config = dict(
    n_kv_head=1,
    vocab_size=25628,
    rope_fraction=1.0,
    tie_embeddings=False,
    lr=0.00414,
    warmup_steps=200,
    schedule='wsd',
    doc_mask=True,
    train_tokens=154500000,
)
Each number is 500 + 25 x the weight over its row's rms, rounded and kept within 0 to 999. Layers, rows and columns count from 0. Numbers have three digits each. The size before them is the row's rms in percent of the matrix's.

# up: layer 5 MLP up, 256x64, rms 0.101, rows 116-215, columns 0-63
# down: layer 5 MLP down (transposed), 256x64, rms 0.101, rows 116-215, columns 0-63
up116 094:522499532532506471553527483504489463503460501545526498500515493529497477499511492473500499583469528495460505477470504527483497512532507511445497496527489523477476506478489552475510505510483492
down116 093:501511542506547493490482491487482465518483544516479513452540500530495510459509474489484499524501473498502519493547480511451503496484518516514486443548509524521474483558465531520481500506486513
up117 087:515482514512542532483493508538539513539473493513500529505520546564500520511531504464548458503455536525552480500479517479499486495480508526475489493493512524495503522477518523508506512543529510
down117 076:503509482470541470454492520504504511511520460532452506490515502448503476481533478527473498450464483472496500505515491491471545467479494497498518458528488511516474476499471463529497515454516470
up118 088:530475475549479513471515497514488451530497508497473520477509481479447481452509515469530475496477520491489519483511478510478553526536487474457512504504514500507483454529526472465523499478517467
down118 098:497478477481531523556565541501515560500493513493449495559499488473479509478519503484478510478505489510510491502499524521477461516502487492490505493511524480474502456518461516515507495539508549
up119 088:478500534493530529488537524458465505494534483531526526493505505525497506549481489469509473497543469522505492545506522531507531460470517475462449507504543545536500495532521502500510500507496496
down119 086:493519531520489519514512509523498508539514564490500503490494510543504534474499463525519497509488465498516545528532496495506503516542504495566573509513515502463499508512493511514538493531538472
up120 099:510523564492506491457468542498528507486522547477484535474457468508523495519506531502452522494482492537469500515516514492457462457474469484528515496502500509499518509486507524486464543492496514
down120 093:508472491513468475506529492466494528495471468503524510537473503500501542503537539477514517538517503497513533508454498520503499545498530500533525540483504556529519527522485487484516441539522489
up121 114:498524475467458477564470509535523470517492495507489478452526491561498506470484497508514496500516485499520531491497494501503545523485509506517477480519530491497544443530477487469463512487525467
down121 099:472557481507479490517519469510540515482540498540477519484537520539467465511465500489508501503495493515510467508494537477474511445488458490520492524463490468495498521478485521523502487477458452
up122 106:516499505486478534534536506490468458553483500496542464509508491505481459496488525539472538527456544468472470514540502543497506538522514482502501533508507479513491523504528537510505511504513467
down122 122:483486467454467490456535524530468501475475510499521452513521509482547462557463508490443494481517527488508515501524499489473528501471515515535509505553508466490516505491498490515477504504485520
up123 123:473491492517542524512514552495498521542466491477483508499517507483493473515474474548534517514453477497496505536466455479517524498546517527518473479536508500469508522456508469522495502481502453
down123 140:516527475526485508511440530524548491483476492506517530482468501483459512513479496524517478486477526482522518523474489476504525493524492489496510474495460508531549504499505471487475498461540424
up124 095:535473524515473491506480546479502468530510508513507508537562509461528451491485507471497515482509499497505525514509468505482536491544469491454515503550509525525510464455480523502513520492537506
down124 090:512466499488479443512537531498515520498520503545499492495486474474525530497527489522541499524491485489519466504469487532511510535471489499519498479503461473480504552497508434505513454514518448
up125 099:487508498485490499541502469507456483515452530519470489493507538491510498519488509480491509478452493511534450500471534496545521469527494484460507495528505510476481452507565513487466535512481479
down125 121:475520502502527478510466497458487538479488514499461506426490541526498494479473506476478504518442515491478486485484506491479477521463495516524499473523465528535530457547509538500493501505479493
up126 111:503486514475549575518520543477498519503522486513512504493485500491474488495495508489539530516480509469556481532527468488503542495507494424484511524496539483477499502528500514488501470485490465
down126 101:530519455503495507512523505463508520510497532520468476494511474485483516532533501493531517509506477455473541522507453497495488487470510462473518507522445532529461475552518496513545527503480479
up127 092:434524500506468540507496488530542470451502527481503498472510517482523460526523447487489473476515480527520476479461481479496503486482530510487454449513474519513508525477496498480524488489521486
down127 077:512514487519512485501475461502510483514534513524483532527474508490488500482506453479493494523560550509500465507486543483482520516480484486550483509475477497519478532521476494546512557447526485
up128 089:528470492527482528449496479452517519467493524476518501492500575511439539512535511488485492479497481509518478462516501497496516497519456483529496505474463472487497530454511503526486493508487513
down128 069:485457473513540485510520504518455493514551537513441514528499495523504499472489505501518466499466510460510533494464492524489526479520485504561483500509448491466480533495499495537535502503483488
up129 115:490505504508530491512444497481489445541473476513492488516472509519454473488462508524496475484500481493468486514448507483496512486487522527490525484478490469548552515522522496452478523458484520
down129 109:499534463492501502543503471512475494502447439492509557510488539480505492512495485503462509499505487469490501552514530493462524500508502474468556475513433492484489499483517474504519516505506504
up130 093:538497512490514552501519522486472494474474476475567504509503497525495485495483486514487501457521511517507489481540534489499486509505499550493520505551475485502513497521467546498537439516452520
down130 079:516519471454496510466507493500549494524504495510478555461501527549509552537507516480520524520481516485503453510502477508484479492488503495521526478418489516491492476460492471495502481478509500
up131 105:455516510527493506501494518525474472521498472517475499555541474451533506502508522489505475536490488548557496525515475520454482503506477499491514527512517490504497530500493485449514438508496479
down131 076:473500533499546481483507527529524529513499477515531518529532545485497483496544532532512513496522553466477507546494536522505518468544518467532519476491471505507495516519480525512519489509542473
up132 115:445488524469460509516489492454484506452526481527527524516508518457481539516508506491510480492487506511558523504533500537490465530501512468478480524521506553476471511491513483486511495463537489
down132 100:508500476488482476504504479448482540514479496531507543501562520531449473498528527522478523473487489505514513470563492489476506485505507481521510486533485548515495515465501483528553519510513504
up133 094:468474459481496485484485459501475495479523492525435510500487526517479542530522507478551466498508515487507484495488496523502428464523525480501494492451475508487510512501498484513524532460537499
down133 072:512510481486526519473521533526527495483510507481486503471506458444512506446491428514486446504497505436475506510497518493491546503504475514495532495516544501490481496511536467516493484500472488
up134 093:509470470553489507517561508472512522534513529487505477501481512503449503473495507543508506479470505471469528499489541531520552526497507524516460532473470519521521518500525484512497516511533468
down134 085:541482533507507453492517534515518502491549487505514504548501491496547525521493523541490508500512476526527468556525525500484516497460455541507530466542496520516488473502515478522473505520492523
up135 105:527508482499539513502502469509486520527503491484534498525442481496485518489516498479505504456507512494513484495529558511490555507438474498510511470505444454539540481517514471465514509493506491
down135 114:500461497534487503475506516456511463520491532516488539523547517505528545442463523489493520493532533487487500479491450497498495477536502497527484498482500563507507482527517500495464473500529525
up136 105:475532521511503501464522496484510497545443473472539540490511497483507483496491517505464465438487499456497469491477517492489472453457507507508534499533502483499520524479479489473522476551509494
down136 089:503456502496466513498515510503481473487542490517519470445501494492507536481515494488506533554491493505452522482472476515520537485516529515500543517484504475511495506510529515546466441500470452
up137 103:502483489466477511526460510504500490461527475487532466468477484470491521514520558442488457527512480552509471461500480498448509484504515505499515529519503507530503538489491490471477516493473472
down137 115:500501524521446547483539474538502522466495478527482485490550535464499535487507507540487487466499493534501503518500448515535491487546478512504488513479475505476505521457522480501456483485489486
up138 106:544486474467466517538485501518503532484534456526538532519464504467469490479532477460444499482520468485508504504499515531482494483476526528479541485522471488523520508498484500477492540530517519
down138 106:457428502520489455460525493479550477505512516528535523462507489511462516450513508546497493476493477479542502498479473498533492517504474521494516471533498501477495478531485519486493504486492527
up139 105:470536467491491534496517483482524512515488491544536482457484506544497500485479509492492532479500495542513512541538534489506485471546537500515508449501457508488520520521495456466494505541527525
down139 097:487472507529526497514488500531516511517535527442478492504532495481510471550532508531498495505535445536490469464490465505532501494476501505530537531510512484518483516531501542543517498462490474
up140 100:500541522470486499502491474477483536502551499512519491500491526458478517501499505480533533459503465500520494528528516489531454493486502459516470492492506473519503503455472483540471577524514494
down140 103:539520465460449503522526473475501501485526482516473499536466480476457526495505470507508475477479496516491510484476459505451500504488482460506519453493474446501520475486490493501493563505492505
up141 101:511495450460475506520524485531506466506489516469516457498515546523515473477467502497488515495456539447520483528485477497534513503526503496525461474471509466566505513525528505507511507512482482
down141 096:475504531464491469544472469485501514494544516488463519539500523478532536505507530507519492493464511490485526540483522449484490514538517474461527487514462482519506525555494503523507512501522463
up142 096:487475468479532511496512530503524517529474475452547487505516504542514483490498513532467507494493516512523473553491470552483448542475502509507495496499491449541504490531529517510506531479521521
down142 095:479457527492484469517492487512497448522534532507497487483476496483499517466504527536519495511468448479512507473525503510460526529520477510482482465508499505507462509480500477444531496468442536
up143 114:548500480461527534484487485466456491544507502482542452463503530545509458501501496530469511507474513519518447477495507512476557529458509511472497499521508497520513493492507523492489502520523497
down143 121:501516525539507498541455510460529505490505476490505497530509502501508519536518484502542520507497524484520550544438541495520450500522498525499521483466494530497471453506500520491516467501460521
up144 099:529490522491491508497495504474493509541478447485506505465481497540555528478497522492484533495459510511445481555512484456486466516504486498514548500525525540522513472477500476527469493518518498
down144 087:479492472530508530503480517564512478452498534484544509504516491489454508495451481489505499518475459513534540468499524504461506471484519516512479452502484467501515491500473489489556512497528509
up145 102:490448478522497511461474489504507525466444544522487493503522480490503508496505510493466456472505507516508491514486508472535510519551513468454554503504477462548535512512535495490486521507485527
down145 106:505518490487518477483489489502488504472524535519515526477493512508543503487448502507543505524494532543478515472528533465560479449531526489467517469512458501454497530517494510511523532512477504
up146 092:518468463476486521525525435467477474449518465499508471499511476529477465482454490497479490502515524526488511471527511487466557512506523536516492498506506482494512497508508482499451530532472521
down146 108:489534553485478490500463425469554509488529513498483480517493499493514476494518480495524505503508474495494454488569527494487499512500506524508478531509479500551476457531520492512499481506467486
up147 082:472494506428486479479504511500439482512545506486478480517521432495475499485466525518487521484486486503547526494543477531486537526471491465510516476480512463480497503532521495515503490502491505
down147 087:539492500490500515503515492538546528489474501543531512501457521472506490547512465476539510520505482516495492476465461458460507512497503549500530544476514477511545495545502477474485499479506490
up148 090:486489507515537518459517512522503511527520508516504506515479501469494484462492481461510487502503508464483466489457500500494526451516482513501557474508493447485508494425441479522538498504481483
down148 078:496515504493500528593528500515475489479494537488460508501518497472495488492478487516493542507473498515525517484545490473455490509509478493512526517500468493482517452544499521531472492505552469
up149 100:485532543536497500466506538526471506491510528455502491516528480508526544494504472496452452506489523496522482500484499483491499510474540487524503459540463500458530511493530449499493483522494463
down149 112:509459547484510482512518452472520517548512455473510477473529512483520467511485513511503487429524526483488520488477478535517491489492529512506477518475550502463477456520508512490494500536507505
up150 098:477512501503519507463505469513521496513495482504504504509464504508517456464482486502499510493516480540506473509518497496452468503491529583551507497499477505483508474513548445481478488451517541
down150 098:499492482470472529534503523526498498511475494463489503513493486474469547520520521510510474511507520452515547477488486539505498523503485447477488504490571467501476529496503536496526515556472517
up151 106:507493484520510483495522506497493484509477480463509527549487536520503483509519475504474523517478445508502512494524527492480535514524505513477554516461485476575510497527506521445510456457500487
down151 083:509442424504512507523541474506500514485547495487471503494471484455513499482516478472529478491508485473507474492483456499474492487442514494493453495485508520480516455486519491509487537493507473
up152 091:503513506510506496483537492505517471517504526501520532504459501485530498495458472474494491493521479495454516431554471494516464476494468480510467494535504484524489530457539521540475466534506488
down152 093:521458499505496492489507471480458474510529490488505506508506497506538541490461495510477495442481484485503500487539506513492538471492515455511476491548550472511492560525509533519521464483456496
up153 105:482508440452523526516503514482477530514460493520490494473498497491466463450495485514499502534497527467452503467494462470511529478524478512501441540490480517507541476504489488532501508475495514
down153 111:535570508487501505521494531552512507497476499512472469510480505496487460506487481516483497476494478450478508490551524496526510490493495497513509518455540442471498465483527450533516520490505512
up154 110:490475491465517544567500470496531495511464533504478513513504489518497518519523493465487518530490477479544499504501503534510431456536516494514505519499495526464535499458513475497456494496481518
down154 116:502497520490498501450463494490470527477513518497555529529499468493500487469513501533505519454511473512522496494517482512533522471453518499524504504468524500494510514473484424459543486474478527
up155 099:506491490510478549549500501510499468497530490504487480513487490481462533494527483483451476510516511512518489452480536521509497484506479516480508521457478552480538485524496502558506556509497546
down155 091:468540515524498513458514496518548460522487534487498535487515544511493478535484524525532514475495507512504467522535470502441510507461533512526467460539500512507491476537483504494509470498518479
up156 095:514509434517474494543520533526517543554491499520491466521514513488501539508451461495500478513493485500500507509502500484486470501488515499482504520513500498474532544511453490533487469535506439
down156 103:485523524506483429457511486513508504498442457525483508510528508509458511556500473502502449502506494506503510524486521463505530509508518526495507527506471497530516488516455528509514494517482561
up157 085:484467488495480487503496518477524527538462472503511482542466458486485453509502544523518509505518494492492534546480565515520509499483543530532478486450502468497506468498501520484533512485480482
down157 072:501491509486524493512474520494497494503474514491501510463519512513517533456443480485509500505481460472500483453522467480450509498445481491552509477527516542487487525531510508481510454458467520
up158 094:537562525513524487507507511533440496492464454503508531504504500501458530464503508485462503511484481514448486496513494494439478496471480514491515476482501459520529511513501479508506500537478463
down158 103:473491453531509483471547505464545502533478528456518516519499490495500482491495496509559528468470471530531508514510478545474467526512512517499488465512470517490515483560499516515519524489497510
up159 116:497525509509520510495468519508470561509513488508448503537528505470552498516482499463520477495466498479542532499461508529533516513496540478498524496498451494497495533502550506482486475462495468
down159 104:482484518510469524495453507501474501525503504480436493518537533465494527500487505493456482470508467447544547479481490513526519539507489525502521482492461520479541497501520499529518470531495514
up160 094:490502476507527539474505522529565458567482483456523480468502467517478516464479494508503557491495503451496487483506509505505503489502476492493488497516516487517514489544486538527514501470529535
down160 127:485490531464477475481526508518534519458468485526548502502530472534534472492503518518509492480515517505486525508446494501494491511495487521514482509469531505431518474478516510466531462450489525
up161 101:483452510496452514539521505503530505496502518485530499473489482477483513502521476500506526459494473528531536502530482537507514462517493508457501515486494448577509516526480499466477477472503463
down161 104:484479513473494500554515510493495531491513477490508515537532477505510501511538509487500502444523478493502507481529507489507491509508524545489489571490423488485489459533497477540496521491463472
up162 082:484508503473499509530479514546494524526529515512495501509467462502517500532531458520457504541502521466515466529503508501551495498471503501499517455571492503499522450501506506524496526488530457
down162 088:488500507477508510477458499489486542474502477518547504506516486497465537517531498460502469484490503516482518462510532522468526507482477495501512523489445481487438434516538506527468487526515506
up163 108:511500453487446504507491547510525469482458490513534525543513500460547501482513543455499526529479516523507499501545474505485456491482491491500495511478516533519484499496496481517487520452516459
down163 119:453468534471500497451479550534477470530484444520499519484504519492483485503492499501476439479498503513490480520482550475527504481534476491499534523484507486506538498490518532480497462505495532
up164 095:521480467487484514488521504509488531467499453453494501505504455504514495485567476453487527468483504460473536526495518482545512448471482509495536482515470520505520500506488520518496474479463504
down164 090:513497539486511458517462490517522494504497525510518569532498457481505506460450495504487456515485482516531512486469484546526484510514528493507500517466542500478499477447471508496485462479512510
up165 108:481539539499485480521489506484490481506492484473545519515460484488520528526484516518533486496486510515533477435490546549510504521467462500469474487505508510496544523485469505487555474497471525
down165 105:461511513490504444512531482516498539528463464525529492463499486536511521452492486534474512506469506465482490505483464505516482452524503476483557521499501526482502477514481475554505511514522492
up166 107:485514498522503514500499468504526513454505472491515554520508491509498497549469544523526471494500488541495517505450525448482487488497478497513547466495478463514552498504529505469499520458499465
down166 121:472531462535522542492500489552476507467464498532487523495526515513503504526471471535527537455542496491501497489500493476525492535510499506463471487492441480506506503468499548468487481476495521
up167 112:454516524512490513475514529509491509506473499484476511483513487526487476527512497503478475454510437538495524557476531453520499516502479442474521515524515510493506551474525489495472521538498487
down167 119:459479516535514481527511481521500508552534499480490517526475488498488498471567507462515465518520465517484511487455475492483487456511488505499546530496497511505497486513468508505474525492534566
up168 113:501466492468501467503542517476478491525505464468526479501487533519475515534494522474515539553520471512463515505488496476498505500518497525464518485574507516559501505518537519479500472481481487
down168 108:502507487493495506509533494517486458534490523476463499493542523467459496494482516477471469513529514487502435528458515436501490497538513524526480523532473505468504519510518489496504544514547497
up169 081:524532541492518504498503469517490497483523479510502514507520523508512484495522532487526500501536483491514480489505519446490452505535519543501424502508481476562467517541496497493488481482478444
down169 094:487548498495540482540477483499472526561555521506518526491492508512526486493449531492535522467508490490529481520517536510483513516483535487532438516503499528547503500490523493516519506500503478
up170 094:479518485464477470524511481520521515497476477535471499532496476493542452503504510467479507502494497491481488535487492485489462489537484438483525523481503543455511483523524468522553520494539523
down170 071:493489493527514506470491498539478474488496472460515546465501531502481516511466496521519493493525514446487488481481540501460541514474516515543450461461542499520536526488475525508505522476505515
up171 079:468510510509493518557497500474488515509531469536528516465502485493484501518473472514509537491517512515568521516541491480507533504488503497567502482521512509498469479484495516519551504532503560
down171 056:507462486501516481489514533526526488498484525449487497515515474523528530454507502502497455527495468472473512496504511533521511443505442510508502515483516487554529499539531501501462466506491457
up172 089:465487529537502481517501476508529562533466469470457469531461463510502507487497486524483494458527435490549508511482492506493523526512517519500545493499471485495483457494513515501479511508503502
down172 074:474499521499507495538514520506490489484523538520522532482555548496499517492503532529545517566501513510524546486537466491495524465469508509552504487522512507507539505515515497504513507510503556
up173 077:517493542522502469467495500468488522477541491453490513478527483541500525496499475503470500540505516506495483528452472494469485477474457478514487504506525486454466529514516517486521537492560469
down173 066:485480511483488496544488500514517462464479516561518495474503467445485504471470537508456510508503489520517496484500543506518509460533534506497541477510491457531489484480462476497501475492468457
up174 102:504540487517513530543516475525503481488540515489487578510472514536486505487522488489468507457491518506504527491456501498517464493460485527528467464487454478508525483528502494516480525509508540
down174 084:498460502511510487460485535504529475511472492543512451472508476462485493477485519490481457484539491452470477512498507538470533504503505458483492487506554537508495537519513480470503485504498455
up175 087:491499504514542539524505485510470545481456492473509500558518494499519490481529464502516537523473531503465534509536519553507551507499535496528469488514480504464483511540500483470509478506487482
down175 089:483516517474496511497512544561489497519504514535497502498516528512495521561480543519525512478541499494500513503500474505498466466486504525523502478464540475577500500499463541508539489493512519
up176 106:515476516522476492452482493531515507526495519484463478507474493507460490501488525449527497514479498506527503536464526549478437519457473500501491531470516524486514489474513476469477543516532482
down176 097:497485525543524479496515506490514519459498477526551480486493493538451504486470526549475455467472472518514505485504508498495543472534467532511513507488496488556479512479504467473491485512536473
up177 113:552464504495478476506498520495482455504521536455535497518561473456489524536506565481511484490495528493471493510453524499474479512477489509528481481509505492493535459470486505516496502509517493
down177 088:508547497523502485475536481505529473511490523505556507520501540497514502466500439501541539502512464502485524480511436518460498493483489485495518467506481531499530508517510463450534489496499488
up178 107:453520495453538516499528498481504529511528456510510512503455501494474449475481482507519492456529481478471460553502477488503486490510495540509497512561507484514504527474523484511485525501503543
down178 107:514537500512548510503471549486504454502501480506556494510470483520507487523460492480509530476517464529494522507492475451507496513485475469507502495539502500558500528524450509462477477511478486
up179 093:487495551474487468477505488483483523499472498507474484464507513493501528481499502461519482487542502476492457452483547496491488478514492454445456496466490503527522495532491490485455559493507502
down179 092:512533517528479465506488462506497549526508521504482457490474467539508479500535466505523508487553510467490521501518498503501511515482501553486466520492472510513490470556490478508482538501469553
up180 096:486553493521486492557525460485515473494509488484532493555490520462533512492516479529502464503521513498512487522520515499499547499535494508479475517510502504486466491493505527498502529482568562
down180 075:468444513520484461495485489492523485487542535511506522498494535513484535489494503490488529502539461473485482530517506492443502491455533492526488495479459517504468491529469468481528528509487447
up181 110:495531476472459511487517488480483532533513514518463484475510528484460517469464478504497485520502471479464556512510463503486503532481495527479477515490496465513515518479530479505471536505555554
down181 100:539528476519508480508548481525522506538493494500480471554519548487490532506478483503489500489476485420484527515520489460497497533516537506497450487507527505509497509547498506466522505517525499
up182 075:513501511524547489526539502517502485481573505514492502503465525522499492491530491456495568520532482454498519508509470511492466501512478471520498494511541479518466524442509493489511474516523507
down182 071:497466505438488485517478487520480502478444468478496528466550478462499493484479515487508443493444489461479516467480500492483528478514484453478507489495498505510527512508477489519470488482469477
up183 090:482470509518540512498481483507516425556490521509515534519494461510488461496521482491535481508476480461509493504454494490469515521471475521492545481516491493495529462456506517503517504476494544
down183 097:520529497490453493524509511529497543524526457535532533532492517490528518513517560505462562497521527514477514517499486511503503485513480483496464494485532528497484538510498447483543500494491478
up184 117:498559495529502524492474505494501493440550505489488479469487500483506495471532498468515511517525496491500509511514479523510473542503478530486472533548474487491475543487481493519436556497513511
down184 113:486542469506537485505493494505528486488558531515535511525485459448484489528477498491481499489501479496523457510523496507476508500446487500513505486534542536575522496488491464509521491484513486
up185 094:481464475499513533518473481503539523508514532538502502441532472536554499469492486510526514526491485477467509517519502533471484492502485519430466527531535520495521505517488501514515489462502487
down185 111:465505446497495479572477519453489547529493491500489474482478541506532477514475485465496536517524493498501519474526487508502466501488523499509488555516524507505505478525476527484491508498548464
up186 111:514478496502494478474527462506491435509478455493506470485457479469503489499495511522469546526493482471505508501476491495458538507485540496490511481500539517510429553487504501495480499521479537
down186 103:478499503479495505524474509531514549524504503504478483497523530528443493501501517444523475509486499487488486486524483497525473498530483484506480494512482491481549466487440457477516523472523431
up187 122:550483490476488490521519505492535501526492494543511494485463514492498454433509493484487544528439553470510486531522514479495512514480533509486500506520505492501470505536544509493516468486464505
down187 119:515502522467537465477467472482506472519505481472481483519531490467534506507465519481461507451492467554510526497557531482521501481519501509541513499488479488515480471486488517495550475507470529
up188 099:468479480458452516484515463495474503520479521496505513545469523540501496508484486501512511509541487523545498482529555507520480508516503480489474484483430463497505525522473497529538480532489487
down188 085:502483484498532491487492484498528521532518496522470465525448496504538521428475472505474520497459513501489449523446477471489520485474480510456494501521495480480496527529494474506548507512492483
up189 108:570502488526496495520480517509534477513471494481511519484524461479587500487486514509464509456456500521511516504496526516505501521491472531503468507522554534491510516520483505526499523525519494
down189 118:518536507504481479496506526507495497500546463516521500504498529510513491513525518494508426479491452440508500502496512503471463481506437509505513485514507490518485517500506520531510537468425520
up190 113:501514497458491479500516528497481477550485494528485489497499494468492460464498516502541484531454524500522498506525483495435482517501495511487509532554540529489528501460479507502537453542511514
down190 123:529520482527527499499520529474489535470508509473488505481496524485521466547527503576461491514522485475507447483483477508523497529525519484489497477535524446498484503476514498472453512501480525
up191 084:479511480555502482470507518512523449486539491500445527508512515460492437521489471535482497515490459495483547446488503477476504469464497520468491511477484492487502517469477502498474516494489500
down191 076:470451488510471461498526489496462502503515438506535473507521491504504532428488489489493482496487484450498498499543473499496478528500520504514502517472497484486566490486510481508538505535523474
up192 103:500482523496473493523482484483515508525474505547532525482458519457525482488493549497507515508486541527496501490500515457470462510506499539536502471525469537476475547477481494485474512523530448
down192 112:503524521469540485519471486492541492527508482552472513522497471503517490480484529545497511523461508470532494500487483497508437481510513513511491530500486522479465455487452463547525487504534487
up193 094:537494527522482477476505524511479498490522476507596500467532522510513538509513542482478480536502464500517486517535511478479551507494506486539501477524538510497511516537513497522478504493475521
down193 083:495515468464524496521520482529507574506506529528446531502472494508506471492510480495501490480526516484493480536511451503524496523486494503456506517516495470503488540466505515500516541517524433
up194 101:503475544490499538514481508538508507455549536487493509499520493501488555479518488487492499494479488513520498538479519513538547483476531488447462490502479497471481470483519544554477507499522483
down194 085:476482508497507507523517487557486481524494484527548531508482451484513506548500570474487503558475496480497521505499478534512536488481504497474501504507501484522485532546476499508530508482507449
up195 117:534523500497528481503479482470475494520505489527478495489441494474533496506492471498532522521458516480532484446481530542512539485528547477493480499522517550490480510487494506524486537539468477
down195 107:491522517479508486471450533517487496523525457508518507517506487479508528512524435504517496526495523486496494472459524516530517488534561534491469505483491450469477465493509527494476532481462501
up196 098:491453506479519508474523487507505539461483490499497480513528492480496579568522482472530485497481519496520500524512513521494511466505488504466504493534452495462478506506555458513504476509496491
down196 087:484475457515487527503487506481484507520532492505517428473518552500478461493496525492498514507508493461520458480497465518462457505497488474533461523493506498478504533475477479536510460490466531
up197 091:514519555479477501521457496485522504472454503500450569477468486495483470523532537494518506495471489501517533470493514554513434489508501498501449508492481495482492509509489496501490499498482522
down197 098:507510491495523531480489521507475466523470504497477485490474476457485456514543496476485480473508505479501497507417482484505472494481482483499446471452457519485455533471520479491489507514508511
up198 093:503499477544517474456468521453499531499492484525518496511473498495466496523496505474510470534489534467503505517531495484511514501491506538490537520496545516520570503460559504490514460471488499
down198 090:462446482540485473487514551485532529491502525488509520518486544485542475498512488474474473504488485478515454494502478512492521514498470518462517486458506470492500523504557475497468550482509487
up199 102:496533459506482509489460537511463481498485497505491530469493518475504451464531516502483491519507506501488515505444493527507488515542544512481443523506447518529472502488515471515511537463468502
down199 103:427517473515505502508501535489502502500558502523548460502489509534502526506474482489501517519506473534537451532495458537519512501503503521492510509509464483556497482506510536519475535514512514
up200 106:498530494470514531515509506510509490508542521510524464497450509541545513486498506519517521553535508550495470542552513462534513510545498515465509470501514495509523484535523503481488489530490482
down200 114:487519490522471508480522488523516503550512482511482494514506526489511533480503469512476504471519507532490452500493479512485537488471478492537502503525510521457573476528553464530508499514544543
up201 121:462505496532491555492469467499546545530489490502528514502490454459488517488486498478483462489504466446528491502484512463505547493498513539510519491525494472481533502486461524509505466508507465
down201 119:491504524479494529531475482485532480507478530477524507486541494498474501496466519458490488503514503467539492545498548489489487580554507511487497500505474485566504496489546518487510502502491480
up202 101:452510504478481513496467506503506503546458520549554470482463461518497477504431506515470475532513512473530512478485480480473529516538491477514472515517526499514481513476482524481488475507495505
down202 093:553547515460513538524495493493502484514497488505546458469531498497486473476526463460491474505479492502503537481496479503500526518551469495519477485533498485484498498510465525472433498486500531
up203 119:512498459470480462486483499518476484472526485517499544488548495476508536550505516453508505537500477531517545513509527501529515467507496493466472532561493549490525525518504476495499486505486489
down203 118:512483466481461480452531525486488523543529509532508500524478489490519490502464501454494534497463520515497525520515510508531493444543491499494496521560464468508526508515491468488469521486473472
up204 106:496485570490450495505480496508443556492527492465486495461546503503533528504480520495512516527518492530481536492509521469514449503508498478495494507490510533484492524488463476513492521536502461
down204 089:469529501494458516478482439535521469524484515495497497481463511516482489535490503540486521483531496502522436511528483526448480489501507479533498498483524542488512486492509480522497460456467482
up205 082:456481505544499510486533464462498495507487475503481487485524482524531471479473514479516486465475487530470546520454480495462466440531499500518454514527487525459496507501523501465497500480517494
down205 082:535535489467477457487450543498493509486502493521538528518499492477470521522533500503479513512533508440493469549530493520510516524470513543475533467464485520522473478506493505472521498522490514
up206 097:509513507521530508511506524531473512490534478486564489506503433470485563498466483492465490520531494490541476548519503502487550490488515481526486526525547524487531489493507503509471493511499503
down206 125:480515560491487528507494462465537520520441485506476481472478519488504448503544464456486505534515516480486503506485540470510492502513471519509519492482469545527478521515501499492462525522511485
up207 084:520550501454499481493520517516503502486518500515524488501527512518474490457527520510462473531482523504472484542492534477482542483520484518499528512478506453536497529483540509477510436518466465
down207 077:534518461499543490495512501550503514497520476496470539491522484472502504498480490524494540485509468486490503454469520480477498468472467535529500515449502500506542452510522523548476498465505465
up208 069:468473495556474540472495502480474492479512497474471515496507484537471534451487512540462478492515454545515461499488528478519508476503520480511560485472508473524520476508498520512519470503515496
down208 057:534509505477504497537517498542545468523497536488517479500486523479524504509473497501540515506541542485487526552515530505524492500491473542518502496531520494515540473564517497521537475507542512
up209 107:576501513497546473526492462491461514521477501482488467457465483488488456475481483488509517516465533506520509471478501479521501509551463529506519498499523492483512462520517541527508502517499469
down209 127:495499510489506519520509485456477476486480492482478474496478535527459475480504524465539564507475518496531508506482555521499505527505516513534470519550510530501500447502523516474464528520522524
up210 114:539489495483456476482512477478471496496482476495513519489507466489523518432430511490486458505509471513499466487476486467480493509526494471479498520505523519513482518516483503518494539483487423
down210 117:506537534474502493498478544511483466441513474565523475523507472514512519523493483556497501517517525498507501494453524528518511491520530511511546508498485454504480488465470534469490491478509493
up211 092:428510489503462503469521469514512506520467504493504495526518528495497528503499507539496487481458442539462496523504494527509495504508526513534515456485484475464536513485512490482446512480535470
down211 091:475488518539504482449530500496530528550545524495489484500505483507500546511510499513529513455510533499511469472485498489520498500489465500512475462491550490524513470525478487483520489482422488
up212 101:497479512497552502523473488527492492493492456495439477525488489491516509518542499473485430513522545497495533479491536506466511508490496519489536512503532477461515510515494541509535528488457482
down212 116:540458465532495474526496526536441472488527504472486511476487511507500496503496506511494529508476499488509462553477536500475481480488489514512493467494509527472534500495469500446536516468450533
up213 105:518486514501470492525480464491456477470521527526506512502498508538477506533500518468461525511502501493441517481505526468464507544527499488488478474528492508451513520509477518463454552514471520
down213 100:524516520554498471509461514488450487471511526527499521504514496563495481502518506498527505518499477449479478539548530497490511494478536490484440519491494531487504529533507534488493501513481463
up214 113:518538513487451494496532486458474500505484514511467508462486472499495507560511517470448530528514508537515511534503514499481519460538512493483481532484526499498485524515556490523481546502511530
down214 121:452496459538470494504505503522506489497478533499463492441501500501466515499444509486492532519504520517496541520515550514497486516519518472509501530448488529489477481523532525525465494510539535
up215 091:490451488460487481498481502499484515497457509508502473510523511444539493545501505508483530539531525481499489485466462497472493517495489559540481472501496504468494489498530496548515530517543466
down215 084:482536490520490527475502505509488515495464487476529504477520526560457524462474479499500486475480493485506518462499514458527499484522494512477551496520498514527479504443444531470472483528491529